From a checkpoint of a small transformer trained on Wikipedia.
Architecture: rotary positions, no biases in attention or MLP, attention and MLP in parallel.
Each number is 128 + 32 x the weight over its row's rms, rounded and kept within 0 to 255. Layers, rows and columns count from 0. Numbers have three digits each. The size before them is the row's rms in percent of the matrix's.

# v: layer 11 attention value, 640x640, rms 0.0538, rows 57-74, columns 0-79
# o: layer 11 attention output (transposed), 640x640, rms 0.0869, rows 57-73, columns 0-79
# q: layer 11 attention query, 640x640, rms 0.0475, rows 64-127, columns 0-79
# k: layer 11 attention key, 640x640, rms 0.0479, rows 64-127, columns 0-79
v57 110:125098137162076106097157142128121091174087137136120139123144164088174143085125140157116079132108129126090158101105166129128141192137084155182206176127165159141069148161122138151099129138144176154124162117116098108150134135066167153194141132
o57 114:179140117120172087166139113182210172138144125180082080119175112177178119123161151078121229146107200119150159151095182144078110120113197130154096130162149092123122086176153124086136128079190160132126099147122138137097186095147132168114125124
v58 114:114117127114136129108120162087125133169101090093139109071156157088156087166217210132100083085124089162149152122119125131112098133128146118062120123105116092111109103123135096113133118150162150142169113101169092111073148106146131085108132169
o58 116:087121107119159141106140183142123141135119125152133115120143113128099186066161183113118112174105152172146100138144147084143163087137123102123160049144163088130141089062124153187141175142154080139120087119080196153162094117169103132130131109
v59 115:081103150080119155195098116152119131157122196137109119145129094087104129136112164177091134150170147150155090126109136114136129155170114153107129150134142146135120111137189164094164174161102112137082176111061115054129166142179157097110062136
o59 117:127137136087142144138127083136120154151142175143188185168184059125115104122206132134138059198132101077166178185124165162112137125176107118076105085074149057148139126152111138140120148100152134114079071117064145109116125095154136104112084168
v60 106:160144077144112105094109160174145138128087140168091097110144146149200085120152099114141093135141143099114126129130086136157200108108122119117129185119155104114162073116171149077117128162092144130125081151147107104170133080161175110099048095
o60 106:095123120150124065129129145145120068153172150055095115121139096129176134155107178183177073115118164076140121088078191107104152155135179084151122094104088085167136100175136055133158111058137166151056132139122076072164139186112137087133193097
v61 109:148160129097166126162150118144157154095179130110120089173139151117147153172132135142077138151105103113137087118112106158133078162114127109102138140135103157121115113137105069155106121085135103106148100138178165139106123113176165102081093176
o61 113:060148124133128169053113086109127154106152063125117210135158150095134116105135106129085145110159097112088133139130166123158171070142099077131122174075167121153111159098120137109100154102067208150104115167095170155140137129165097138110065141
v62 110:121166153092079130106185126086135060127154122087115093137137088123137065078132136164132196151079154078112133152090126130117108098120143137129155141110107132123133056110161091121147099103119155067112166141131134154139096106091100149181162109
o62 112:096179180107083098134192090156139174107154159113097129066087129145137161067102109124151112171155141100122130117092125079093171160104169113136185154088204138100123136128122152142105112132149154128129155127142139142087101106104134151113056121
v63 111:142116104134117107148153060159118126114123161116166036152089173186144161115153097096174109124094091186108116107098170196197135098167139133167176158173127150111155097139137137111119140046138115087169143102122186085162119126138134121119147076
o63 113:161107108111108163140052123052113112074099096164196116161090120086135084123144094122147098140098136170110082109146158114107122139123146135116142107151053174178167186142147126099150176193084129176078128067100127126081097145150165151096155085
q64 077:177104169087180119107097162044108069103141109120111100119127157134150161119099138143096142126151117113137116108125132108115130103077087154122196197189143158165108073098094102172167152092103188102098122106181100141152157089152085158107146127
k64 072:170085098108092169152089084070144130050150138144072134163082137183127126127144094183069163098092126099105137132128123137182137060155157118112152135138149084121169099140121124190151138130116088153129135096086115182162084109116095075101144110
q65 077:102059115172089130133128155123137089125099153171068072177107160124125150115118154096152169152108116150124111101109126127105125154173160116145183117080097140106143116192156117142124120177131155178113123154114126179071147140110154085119136094
k65 069:153077106080084147145119113152132108175112114099150130116123086130179203171102130169128140121155151096114122170148104106146119104144130106186119107099137151137131091176140101073165130148142102060139184097182173128155133145149110141119089114
q66 077:161093094093137149130078155098137089103193123105110105090120153091181135188110104118091117123157159161146154077144128134108128097056111203101186164130155127177081082137126140176100110113101145038132128094117134122174134091096083152163121128
k66 077:160102160116172162116158095085218161132105181153107091146079105157138140119124096155143122099138111090117144155125085132067141081162134119179089180146117140094174095110142120167140179137137101144077078133134175160177144096093135099122093107
q67 077:161138111158143203109107109145149111070069172151135106146167183091136142120127155102183180123074129155056108141138126147115173139052170102110123179163159170129155137166080152136112090134130172144091075148064130167086143101152154091142167111
k67 069:143131101124128107138097138105120085137144156178152127122138057063115147134102140129105058126131109177130136078141117111140093155143141187047168139142088138122126063109126147123130116152086126120142187129151103180133118135149128102136109160
q68 081:159200086130159124155125147166082136178127103114094159143098086150168119138137130179105106097179131111162118042129099110165155096177121165153130124125143158140046076050118146144125108130126129102115113096105101089141125108107094097121147151
k68 079:139154140122169143125111131088088118113153097142139105096156171098130164063112133174107129124143193140135170124181125141128178132121109169122134103135141149108108152135140105163108113181185103108099108097132148179096126097179141167128140101
q69 081:167116141138122159141085085098108118156163168093109113094118130157135146130077075129092119142123165132133146133187143066076139079050118116107173133178153187119115132115143151131093135103125171120106077153144155155126138134111117173141150098
k69 078:132052114128069175220091144148170144140158203091133126131143084122161102115150130153138147076159125076127123099128170140157111120183133107159161155107096131070158103168145109143108122099084048103179150136092127167114079085147058118142160116
q70 085:164158065140076146097088157165099166196150114173066144151094098130140106179078090093142101100134153150163198060145152100096060131136136131116118127120130099088127172063117133106156179156097177143208128089145177103186133144126116163072117175
k70 088:171116144133127198150160076065151152162067156125167133126107134126133188086126177124102099164137143061103130093111110149163149136104147144163184184118149125124117152136133110162104124090158132165104152115113180089121170109135139135054090119
q71 088:161138156116162153116132132118092106090148179121126120147119178089136098142133089075101180133189167077195125152112074093097144098085129155097108164175145119138127166119137119167121112096158229140182170180139149134140184086103124152165159132
k71 087:067094101118143142125100125143124087171152221086130159153118103154074133121132194089093156115210145146113107121101098098080100110134148135091094141196112178120144143135132094163138182126190157108132092137123113100141146039042044112130083146
q72 090:157190184112176180093137112153114077143091130096135153110105117160097102112083122136082176078143089111176081178114109123188145086121134131112127135168125138102096140110112130140036153126107121105120087042137135104125130133111125173136121115
k72 095:130047114141085164192107157170113130138071174116110104131138143098117126119115087202173109141146155137126171124134180115144144153163139155141169065140145069079104142180149064114141089106122127163203151097155166094150148101168109199138159116
q73 090:149095170136111135157129103154108086108119156069107131144080190075096099105130075187098180144100123169130087133074111169085175125087154154091135085123112141115086146175146169149125089140145170100096162177129179124108138135111132150102154135
k73 093:159137159102076140156096127116170164160182116139169156150154117136163159167132150138104095117072089186091115141129085150061092187069163098068097087192137141129089115142096163117162151133121120091123144144148083087136137058078083091100171161
q74 095:149105158145102069118145112121112115149082107118153132098144132171118156134163132135110137178039117131154134129108144109123147140093158138198113126057144145149147065172155145193163145147145100125169117193104089114063090098174122081121120183
k74 088:122155113104116070139067102182122134101146142136187195135101170158081155108124128079135124149094161091107133137155133108155116166125086077085083136136099119151120093146159121137111112193139127141105162109121155110111152120101135073121206124
q75 090:079167120172089130123101165107134120127120112169095090122115088101094130100070145096169139125150075119063117149144162097149188153166172115139057108120151123138174154141064107113142142172097117147128022085178196149127165124089091135116105150
k75 103:150096142120124120144090099147138111169102147136119122109141140073111098138126141026143125136123124062142111116163118118155166171204110126143143174100120138172132191144089132125124120128122145077143121151140158158101131128131143105073135120
q76 086:169136136137155148041145115107099132077142116162102146145112172111152157135131103161134076083192146128111118072124088100135157194084097175176147170111102167057109173114149039138117179073127174185145122121161161126168075117148175116124165148
k76 100:126177178142163135074109134148125120055149109140170160141114159126139200109135172173101139083091081145095103131141105156099133117128116138040130098121151122102114129142100152141119144113145056117099073134102118111107106142151112111180168101
q77 099:104128095111085093129143097130136112147150155142089091137125144119095103098093122165118161161097108122152106109150086115148104039088116103137085090140116146122157075201158191197129086147137185174123129175121141119119105103163094104151150098
k77 087:172175130156125187107098168141148168120148114123126147144107116118131095129193147147100123095079097130135108125138132106157115102094078181127137107118157126140169063056145152187142164128117106105079077062156129086112135114127113110201141169
q78 092:108156089151159183063112144086096136131136147135129093153136108107155165138086167173161147106165123121101163133171106083176152176123137157095103120124133103125130141064112103078093130127095131122061088032098169135155094165151041095142198131
k78 086:137112119152089145153077110084111148095111149124101109176065170091163102116103185107165107138087141151106122150158073194165123141168117166091151137111145104096103095164130182149174106125146172144134071147181160154088136095141155113117121080
q79 088:106137129133143057139131098167112136098136125183120160103079169124167133138132137087077115145159142164138153133150146081146137136139134159105124155088150131099134211138108114089172151134122152138215197106142133161148134125168159115136132154
k79 097:190093113073134146112134147134130151122102128157158150138172148131149160176111157163140139124109089208150132074085094121096085139087134082149023148158074087130087078156118135117127145140134094148180113129122121054110154101127158078168148161
q80 089:157103170131063037080094191142091160144135147127142129138157177132143094104130069105149185154167201148124148140148145065168103123112143100114158166117148179122125120124134105171122155092119114148168174197119090105056126102150100071110131181
k80 087:138133146127150143112146103109115138143144144124119183188171140131106149118115103151093089100153146135129110122139155141104036092081164133134138157103100121047073072146108132180122171181153142083146121156063155075098073130112144164116107133
q81 097:104087146059159117171132146122168132134138116059141112110118131186114121153116135173167131071075139146170092082139132149083131053118097129086084097131126113245143060138134247120165150148181104149063106143086153102118150084097158064152089141
k81 100:127107159155117099140159147146138129190059151140093198126149168153115076137164145120194162109163125097141208096148129115107114116147159147162182124165116144148090116161098134101144104136095142096151114120116101134127144154171138141146120145
q82 100:096097087100111082120080118100194089099145162116135076129084107164129113104128139111141104163163148105112136074130157150096091159137170117123093104160110094142121127129135129119196160147087182094094159068166195148180099162188074125128143147
k82 097:085178126134190076146138114131126167121084141112091131118104165083143121095134091047158117208145124150141109128112124136144131112137102187155124144122083142126134149180114062143120127081186146130128140116125155137121062138145146160056095130
q83 087:094143168155103095124118098126155136117130143137130125144116138094090063069119104129088156148129152143091122173127103105154045166137174081183139172130157123131137170102143144105118168124105121121142201166131122144129092138095173181060142102
k83 089:123083141156153160136083109142111102171122112127165108142178112189092142137137131118098092144132112145105155116153076162183167167063084138160169094124166123133088104155092109100153141133113086112155099135136075110073103118188152164161070079
q84 092:127077095141088165089114092119084084170170118099142113213119104170116137115086149203065089127152148135117167106095144087151122164128125093139137073106128064092119036155120162096141130128109110094136148142132150177092132125145096110123185123
k84 094:142075160141186132081202181141117160144118186138124120134079090119072103135174110080137143164043138101176121152132141148115160090148149199142093145147128116160167087117051170139082062146093161038118120121160086127107098125134132086118112119
q85 101:143131142089210058115085141129110146158104086084129149142103123140154129101133133121138149085092134126122177082142092128110182157179092140135161155147103095117117021118099190164087134193128163100112207158134089131169177160105132142156155112
k85 096:101082108148140195100133108155125088114081169098162103100124110104107147068185140137090121170187139112159130105093096099193142123098121155096103136158080111147152143163090130152125173179117124086127110148110148196129061141149145172077124123
q86 094:174139093107110219169133140099161186124075153158116173103152136085107134127080135148155116097132104118125118113164152173077114118099083123045122139113120112146169158083147104128099118078119097095143154135141135102100129093174142158195118160
k86 099:118112098162191177102113145196094107122176104114137124121141101143142155106116115152103207133081155165086133084076105119077074114030130079127119072139123133092106113161160137126111108152082107147125160148109084129178087157158119113179122148
q87 092:108103088158111160173114193090136165095123095104133086168098141123102136147136186187157149133078107175110157089079081136132146134110078143151141110193106095112074182153160116181132111132133085166192101164091101166074149114161119107141098136
k87 102:097141123135126073120164143075136111120142115100084130191128148130173104090150168135132107151202079084133088124184084140180164162190086135146132140102164144113123133081117144201079141101160101135140093087119150142088114123147111127073124134
q88 091:104115121099140151092107164072108175143112112211153180087172160119142110100098133126122072122085124171128167180118131126116076130126110124134127174128130153095128151172157095157130114152139173122191091109123128132113111078100129088144126152
k88 096:128160132088116084114089147164102142122134169149063112163125107170136145214129181156109110133064165179131121133164146186100174140100146134160149162113156112183122149183111141089151139144125137110131198116127162162136130090099096136125098166
q89 094:130122152128116146146153132123119103146067078101121142148123101157112116109155112099140149084144090106113174165156155160129180160111166107124107174147089143118149130141173097184084127147133201142043162118122196131088156098145124125121097127
k89 098:118153148109120121111118151139138141155101130156079155126125132109139109136144161087140097110141135104111109130161130142148148153138087143169114123119150163091113120073125145146147077098124142099104143141133147137099140160112129126071152129
q90 098:145118147093104125183139095123095133066144156143184124116119139125132082138082184182147088116124114150128094089130124073158121066201113122087120172064095148090113166106151106082101094121126040162160170160165113157168093114185152115160108110
k90 097:120151152174160169086170146073150147115134195082133126137123157144145150147140158097151159173135116100153102176097193047095139127081157155122177165121233145170180120050102153132098094105099107142144162113119133144104114085129169129093144113
q91 094:138060151127122126105128090086168188125217120135142085152073171098081089132129137119155120098161114133177185147132121082123142106152113160151173095156064168117105162159180142151143094115128076150165160119163104105150126153122155113094145175
k91 092:141217136103195079110124150079144118146121103145142138127131146144152147065148122133125121173093167156098131158151120121152067098156089180108198103157089101122106167121149098134119112168137109090145155105066134117134129164141156134068175159
q92 098:104159124147106112128114097153176087125123123183082138115154138102145158142134139141124139156128172137124157137170147135120156176100150080136125113142120116125136123133147114137087150118102182141151120196095131178078137136155113167142168128
k92 094:113100144161139070065090088117153148157094136103121136125118107159154105145116070140114139067107111127143135101075111182138156161108153116106144119097093082106132032168116132124139116187108126096122087134141138157096096248124156120110125188
q93 094:150119100069150091156113118138129107108139160120166136085113122131143117112098068104191128180121130139113135077104132140133062123133163092137136187115132179146095114136135076161115151147094113119113151205087087131129131126155142090106129139
k93 092:082174108133157124159111150077098093151187085091099150115176111090093113149133146118105176133172117180157127112081126215140148082168140171156134126114160146160083136139129129138124089131116118104154124180097142178180053125147141138111108073
q94 094:076122184133175143101174162108124146116045156153139138143083125131132157126145091117129139180155142163125079156029152150115105078150087192138134054151112143155113151148141123113176029093140089134099115136142163137190117199186178131138128134
k94 092:146059105089155155143143133141144092111127143129171126125106138047167098119063132074121157139097170130162085115163099114083153129128154082136205131125122150126162174100126102144115120110117102195189047151144193147132141096127135129084182100
q95 099:077159131112115098133128093158123127067133128162064120140155182108155091162160178176131152109126127166174137123176108121111090184142131059049136085091106134136184122078062156164099120198071153146113187127153126152175088113178132066140180162
k95 098:123146125087098095205099092125167107154172157118133082146100075120111151132093151102177141115092175096124132084125162108165081197088138102140166192099154107162174165128165090162063105126149138154083169114098109175150135148204115089100136128
q96 091:106141148078162111122147151177119146111178140131164122066099100061154133145170107173096029142139185122103088069127163105087126147121137182153172123143159080149135044115140181094142155165147142060146144127129140140141050144135142096135141138
k96 089:124134118154050113095134168097092176145071122155082106112142148062091131141114119189171102131165092119149151153123147098088108177120122145137109173169109175175152108180164137197138112126142122042165058125103107090146120130167158133142029154
q97 097:101154171161108153106148123065096078201174116162149155159120147083111097136179099095147206131126144159143153197127123153159160145107114147143115088132089133159110087102115196131145186148112172125132061148095084111122128147085141155073140178
k97 096:060094124167111115116103082132118094107106156089100096107117179092153082177139187125124112149166154102135190110177115179094110144125113142115127071160100083168154172126094189120135114119083108110117086165188148155136088193188148083128156120
q98 098:131150064163178112223142125137136134090116157080148094102124134174111163112107153115110131140104147117090117124217111119172104112145135119140147142197100113086166140116096082151158133086135192077089147097129131114168162094091131070133136130
k98 097:145135122107163156136125128098088151120202106204184107131138134114186100085097077191078086084139182095150141075088093143073161171086071121106162142165129086144080159097168144129165098126144081147101189126072130106122088126117193170164177060
q99 095:125141104136144111085154080131137169156120141134175152188093129154064096163137131120095100148123081124146103141072157137129140221163194071105152097151143133154145082131127167150196140124125141128127143126128213171089101138108136147119095125
k99 094:170134132162078203147186110141114158146100050112118131063154133174119166156153110120128134140076133069093106137106170173152151114137194089133132171085102133169169147207127098128120114096127150155233149120106063092123108147099104158120139182
q100 093:135113092113144132132115125145125143178172106113081084088154124158154069130172139138136088080115113145193109116130121119154100095105112134158187172104104159163124102101135130209121171092070115102156112128109144158178167123122161154142132083
k100 094:131147134154116154169116114152157088111160135130160155155136171116142069084147122108093120087129182178158114134161122129127137091065098095132128177216143099148158073128145242126129171139098086141123121078107145083069130107129095126146098129
q101 095:124119140170159151134133112103139140102092118130148182093119131166150137123104134152076169130113080073195118056118173149128078147118132089140121180174148149186128100109130132179086087109156117140177059192178120167093156097175162072096073112
k101 092:109137171090118114189115203151138090099132114170129102181075101123162113221114070127156108162137114111135151147138127105126137159113119125098111112172185154194148095154090121134142106159161092107095135118093116156177135128147126161122145146
q102 096:141111136123157142135121132112124137117122149108150122141139188174196117065135086123110135156082137081142112096103100156091119125111147103076164079125118199164118092148090173162070174098086154064123138130165180097139081120135137109152105147
k102 093:088146158109049115118117144141125154202119101076089082176166103102098081125180088148146116170170087182102166185150144120187102126148078166119128135137097091057111136174158050107133101117152102073094019105144122152109068120146102143124157181
q103 096:146119152163122100151122103090135130116169137146131138159144131109107140051117115166136097073094056129092138148131128111087146135103161071074145104169171139185137152150115144153111143102148020172157122112193102147088098071123114081105104069
k103 094:089144137169125089177068118150166160131100157153121113112185095136139158098066150134149130109121130109113168154191132134150138118094101142044147179138133134157125125079086143140128143136140124139207109083111130105133142161131057153141103107
q104 092:180082139132122164116083116155076142143162125093093103120174065125155165126131162151152158050100103156106145131161164160170125060143126134102178156102138105100085098094129060124141176093135138141130140157177142147086148160093143141181094081
k104 091:160135167103144118078116160104138202183185191103120138159170143192154180210126200172134134162098135157170134140105131163107092141131147114059119115121146100163147118103080124139169070117143084158103070057167149139092113089150159086092155112
q105 098:126132114118173153136067143170100139121140098135126145090111089123128116144120138144136135107188094133123096100141119096145150116161102117091122114083164126076131125108162075139159154109128152155093158079115118172167119134091123124099087086
k105 095:167196151129083128143133119150157081124108143101122126153163092129127141131150145135167098153166038116148098158142136109145094091099101118137093089109153140107140100111098121155104144093163166066103109138137162117176129072096124154093162143
q106 095:135120166120204112120111193115116133140171183125107136102118126141168143090147142178105150162143091149131070108135092087157189137167133091211125051107127194127110134138146118097143100180136159136137175164088137113181214100098112168104155083
k106 093:132104118113136118140121133151142114167155126086176075139051117152125124114142118119137159111098138115112081123126177126104139095108185092142140159156125185072132128118090065137129159105187160094082132090133118105117120073123179141160149148
q107 094:133140155120140144096075100168127128147088137136158111095177191107149175142143138110087155183109173162207152097081120155116104091145160065113115054115102086107099160138161104085116135113148093163153122124130212127134137159172185076074179126
k107 091:114136108084114117164158093235160157083128220161136098122109131108086113177159113168132109051121102135108108168128137104102088133106103125073140157105075102079104136147115103092230141111128161144123097176151162144118128135157155145105144109
q108 097:067118124165161110158146175129121105139133168122114171153126146108073146114109093128139112146123167055121134100083149107081131148101096160154119127091131119131139146166107123161174116118145159077171114152147070174101146176132143164100132139
k108 097:126114095104102130105128103097097166109109113093099142127093130126149143142087147104124098158176116135117111110118129110114176103109147122145093056140148100097106180165112096124168123095171138084126163151186147120176081093131134129087133103
q109 096:122148114172140123108140117131093125173082067142084133161097115148079104085097116147170169091147157144124122152140135146168116152128114108159086107126141184101104120088133082091204144124060145116157098033130177147085122078129120102102126114
k109 098:057128097084046091135137142106093094134166167097145113068126146202117142131092148132117155109141093087097123174101160170125124109109162127182137168092109133058155174085172105155094104100135113107133127104060152118113140128099132136109155160
q110 097:142101137093081147157166080112083131123146106077155082144099168107126182099114116036140153164142107164146167086098074107127132140084127135102137146183114137103103086181158091100123167156120115094135117141132138135100064068101154121108091189
k110 096:041059139070135125151086156139106077175154088145112146089138127112132149158102099141138077156210171091129148168121171137178094052133121126133130142114110113167128079117117104075107194096126105097160183072114158128148102111140112126154135139
q111 096:145112135143162100104182124121151105081152133147207120123107140110135176146178117177088154166028147101194127165096095146114092092123089073134151141138144048149163119125215082134150099224125146131099061189098145117137079143149160148086052126
k111 095:122128150153118172148138040128093104136075149135167116097167146086086117155102138083117040140088127144117097135204156104145147143160095141120181124083080139110208164081138135071177160110098167146106122106127093184134173131131128146165194154
q112 099:143120172142163159141150107104073110154119121133096090167155146101140069164179074165122128146118103112062154177156131121156077131179100165148139147114181159085117106130171089170069077127129144079107120159098123098163100130120139113128066108
k112 100:143145108081159177119068098146138079096149153147160151161148112121090162130073149156076092102088126130169094176136082110062118129133131139114172095115146158102089128110161165135159102118105124104113103143130145095118111130155130071177198134
q113 094:130115117176179181136106093206100138100116152171096141069138130111131135104145089097119063169108149196149107142154115127138171138149121157124142100171080129157114104095120104122133117157096166161114152103101132140092131078128160150164154156
k113 092:124117110162127140070155094130085155152140153188140125143153162131100099135118106163137145065091122074140189121121113105150138066111130132148069132064134129134125064052176110143184155126070158191101142128151171185124128143086156100148102166
q114 099:089123151145130155155121162069148123103111080141162134107143176166148145152182145100104102079175083124135118167089111143124153158173112131143085108114128122113186111147143105108124089200118131148052086160087112099144143133143079177133172129
k114 097:088086081128120159141135121071085089107089176125199152154115145128120162141114075101148109138126117126106107139135108188164158122161111165120129160157086141162160145073066207142151081112147168099186107108161148122106156083076173186126088129
q115 090:122126123133114162156117166050163097082177118100119144107175149178183160146106158132110099106109122116168169133094107131146160208090138151083146113124121120087124172094149178074156116147140076180109119065146070070174157095065089107108139107
k115 091:155118134178115127148173084096098097037078145121094137104131102160160135112167091127126128153130135116118127087184160134122124100075097103096127092086163114141104120115103175139125143166152066132076106109136112129167081134109138089150209093
q116 099:165138147092162116102124144078131175132108214123106073096131070086153114113176173157137099165118168106126168082108088079168093107110094126137136168093097055142131094061180141136086089064083093147152152153108104123185091118172152100077136174
k116 098:153172156187157130072124147086164121122188151135137152204141119101123123108054085145097122080147113146090169088134115116121140098158191166152138145157135120148125117118109084160134160144132136123123118135079144145089125119149088131085126115
q117 095:128160164098180098115131148132126084122109160169138125105164185106114109111159100160134101136146128127088095109197125152106137093095160079146127124112102167140091139144141123097036178103103125154090159136095103061108061103203095074120121095
k117 091:141162120148150079117153112087086166100091065136140095071165092110108177157133152120187144097103128127144098064086125129139131129137084148093167153128128120109069167131157091090139135108154143136103126098123125127121119125126070072138086148
q118 100:109127123137133172148143103122120165120154077141204149152054087148157183117148096146139161114202138166098149120116078142104100156096172100124108147185088158153121106128119155105174115129140181128110127125137138119125100105126161166162127120
k118 099:161138081119139189129111174085129122153136148159063165107179137124134054043164141070108139176158133136167063106159169180134111160057137150119134090172106084084115082117139135115107133092102068141175139153069108108104103113143148175127166168
q119 097:099080098087137139133118084092131102128105148141172160145089103192148082058073128147079141122124136115115150088132169164159120134111181089167105135091170120204137070081122097186081149112158140157102112147090024144126136149169115128180079119
k119 096:127180106106134109142147159133112126178106108098067131172113102120114113178157147070191145063172130108164135097135129069150100077168139163175085141139133157103104127084089141157176148104154158147137137164094139135173143195153162177158166114
q120 092:118147141082113137135077105162145110164124177135090158134140096087167136081148131111100080143137163147148098115156094141074103153127124153135120104087115131058121120117090159169121146151102165140119153080122089137110119132092120108086137124
k120 092:146134219120196082084144129101131183109202117075135102157070115143136131157132141090135146135101152123104121157135111126107058062129096099148153065123122093130108078143090127129132137113118112095103116160154124104139098144126189110155139174
q121 098:109124148111156103157099138139150100111134113165079159114145130128105155130149176150148101158112161097110144162142097097107122123140130169112117104115159089183114108117104148102118065127176086076145097096133137175166123130187159170105172111
k121 097:145134142088132157177133139143161125148180160175111111094133093108129194128114111112121155065133128135135105149149108083109161110154083147196093151141086130122067144129160102140166127131154117154123163148131137176126144084088172161094075107
q122 095:138170132117119143132116109108178131115125144091139123117122114104161120144168130149122196127100119135135147154128156125153143133102165156105190138099106150057113134115197101148079159105146134115128193078089128148113098105194098179149177091
k122 094:104106118149113125174136115066159073134142175166072130095149125129163000149170144141155088075152171176144079132171119157153100129109145137074151094143142123127144103133109236102137103141119159150139100127206081113117120093146139108160151108
q123 097:137145124157145084152177085134042133104127094163129118137116160102160137121136160153136149101105160098142127130162072111117087089162107101092172133134116123166145161147180172124143110096115066086131183160165098064189069170170115091191195152
k123 098:111105107102156159125132090080143105169078173138112138108092128108114127130148126128146138159137074071203088130126117160115092154164170195148135154128161172099138122106140118105179113120124133089108072116083151148117165144119096162075080096
q124 096:155132138065057102197105091142104116115145133086172146113154099158117132098115119147140060110110169081157146108157092070104155139111150110075121158148106068142108083127168138187109092080105150139097089159183142145117169099159177131194124124
k124 092:126177147181105134083131094158163133077139079146130188105172188102149113173106139076154082098098152181153136113157141139132104155129108092154102099073147116084107141136093106114156189096189176153115094145101084126163122163143169058078103112
q125 099:147119081175149106088181119153162121121178113126137150105163108088135160114129115119113071162102196128104105131117194154163100173144143089102171074104158078116119136094169106060162130119101123029155064143157124101105085139178159146066126057
k125 097:105108154123080170174138111095130147167103135100137083143115114174115100155124147064080068100146071088095100113116162130099125113209145103113156111140069125181152131143147116131160164145163073112130144138155131194139149106148151172103094085
q126 097:158170121121194124108105106061046066082096179199159078136105160121108148143049139086101118138095125148116096129153127129143124170119136142133076118140100160087112142098203051112101111099120161135130160042155084107153128078088102135142140098
k126 092:128137092067118153119165147065130118124172095108083152145158152159161115120151129086158116060055103126175080128138124145086080140098147185098123181082154099122066075108096220109108128144095087144109153149161143138128099111178097048162108081
q127 092:142136138164156144144103112105181091146132069149149128128099102129111192112079115119147094132132120111133120101121103122152021110146141101134089117165138086142119149133127145115095143113079116142149149090109118113123128142133095095106102116
k127 092:114140120147069124189123152114161110100072144137160085140173157132106144168131093043098197116161162103102134099114103115116108105065136155126121147129135188154154114117164067146128128091131146143080106155128125130107136127103155203133162164
v64 096:179135114165112166155149069156133101130071073179100081158125150109096068116144156155105211172168179124153099057144188115200133175116129166138134139148129166095220077153165098143155133137089151133143135089145122167100136124115119122092087131
o64 100:130151167092174091135121097081193133120155127159160128109065132106111114122176127173160204159121164122156117109139059062080119117155187174125130105081141094133153073110102138180125143122117132161034140193106133126128101110166113115143133130
v65 094:120121152191122136101171111101125094105060123104111117108128100147166197126125162137152141141155143147082128140107140114149106063107164144150125137146124123107086162108122145161117154134156096128123150149076111092118159109120098158139115145
o65 097:125135138153141162133142200151146075130159068160124099081096101175148116098075048127113125097134084158109099134157099107093162157154096132115099155136186167153156102175116186117102122101087122129086110146127067149167158079101113156103090089
v66 100:116162121167140079176111174119100161059120110105150129148136074134118136114168150148133168128110125132118130091115201121107125152131114122120151097147129102145087136174103123133069142188199074088129150113087102152151095119136078097094127135
o66 105:126041117144093119174140122057184099112203161159157141078165095102141115116151064064153119137151143088139112132094168103054088105130071096142151105125113119164087150163036155113118101187136149090176118118118111132113087141158123135156100061
v67 090:133101144157132162062133164112152111117083174106081076142185117124100124141097112138101097119124170132221102068135161120158102070144144107090092149114127166103099114129146168199112154057119126161150129137107129149119118114125090172144114132
o67 095:102141123119106103113135167144075160158085130115134162144179119169100142089143121126087109092147135104131124148136093079089111101130089125141111103120122169110134161164094126170117123082112065151153140089158144106132155135134135164105147103
v68 093:113146105141131102060144119100164076150136143162191148157127106136079194112120136087151154093178119108111105148149094086166048097150121098139104141067115154103096106108098068147157163118170127107130085145103147153047142158169084100125110166
o68 097:132108089111134115113157080115173094142138129054137094158146136090148167084079151133100023107151188144144167089134118133143084097145149135181103135120068179131113120124182148120125151093164135127139153126172202088127127108168148163134063144
v69 087:104163118143169126166166109187216139113085104127118133103200153176136135145129080141120122145113113128171157153172126166144122138132110189130171093135118134158101117106141154150134115107198129123212118223113134040200175135120143109085071098
o69 093:080107160113054174130125145105109172194092053133092119116122108113110144091148080064147117090112108122142077153133152200100088112116129127118090132092162146131131158070156123101129129144129102172143154164100064141125181132114161152170108121
v70 094:140079139096212076139151090146115125187180116106142103131130110152128139099094097153101103133128149171187154140046210101103051134126132100142154094138116119161086143134107086142129129159101121188106172192144131101122092181139199130126166131
o70 096:134124118107140153108140180122141154166127152063136109185138189158178121087068098120078073084085205095165147129138134120140029171081103146130132149119096098134135163080106127121135152137059191141126091124101186092118132152174168175094181186
v71 095:142176104109099122092113112113144091104115142106072066158152154135092136096172168103119110092112182170143189129132100118111111157102091120151114142136142135103132172113149119158091132162111145139114085126187104163099104169107152139093160130
o71 097:077221110126106131100133099090110208154152131106105119148137188125129105140115119172093129168086173156071154102127096071118099138035091104176109106100150080092121170109157108145126129085072173151094114145129186122098103123129128116085149123
v72 094:116157175119123107184084129106068131158116075086107103110191088118109194132075207124163125118182119123130173081120098080142151084077195088219159149150132171135133113116163113161058154184132197130168186154042129105122132147169070146140099121
o72 096:080147151144071094154119142178128116084050157120128169191092110162146158139097166129100115154097073118126101183170171039109097103171150125114105105136136142097142117159110093137107134144161135156140107141147116131104104147115078170091161119
v73 094:145151162161156120151113100136099146160176109159136142129170099145117096212144124095085111126123155155113109096148132113129153135110093182145124154157108138115105174122113236110135081109122116089114172101166114167140088135147115107119142079
o73 097:107117109182180153170086143151117105122141140093097121173168205154116122109149129164139061132129162109119155132141156130123114178111108131154129136099171071117115130143130137104133126122076128151146159092126114080139152133172151134134158154
v74 097:142134073087171105109140166125149190134120196114162102138191110120113174107150126149159105142113122119105124111124190069159110127120168063086182116169109175116174162111147138109146109165117176127134101121139147106146157192107111158151085167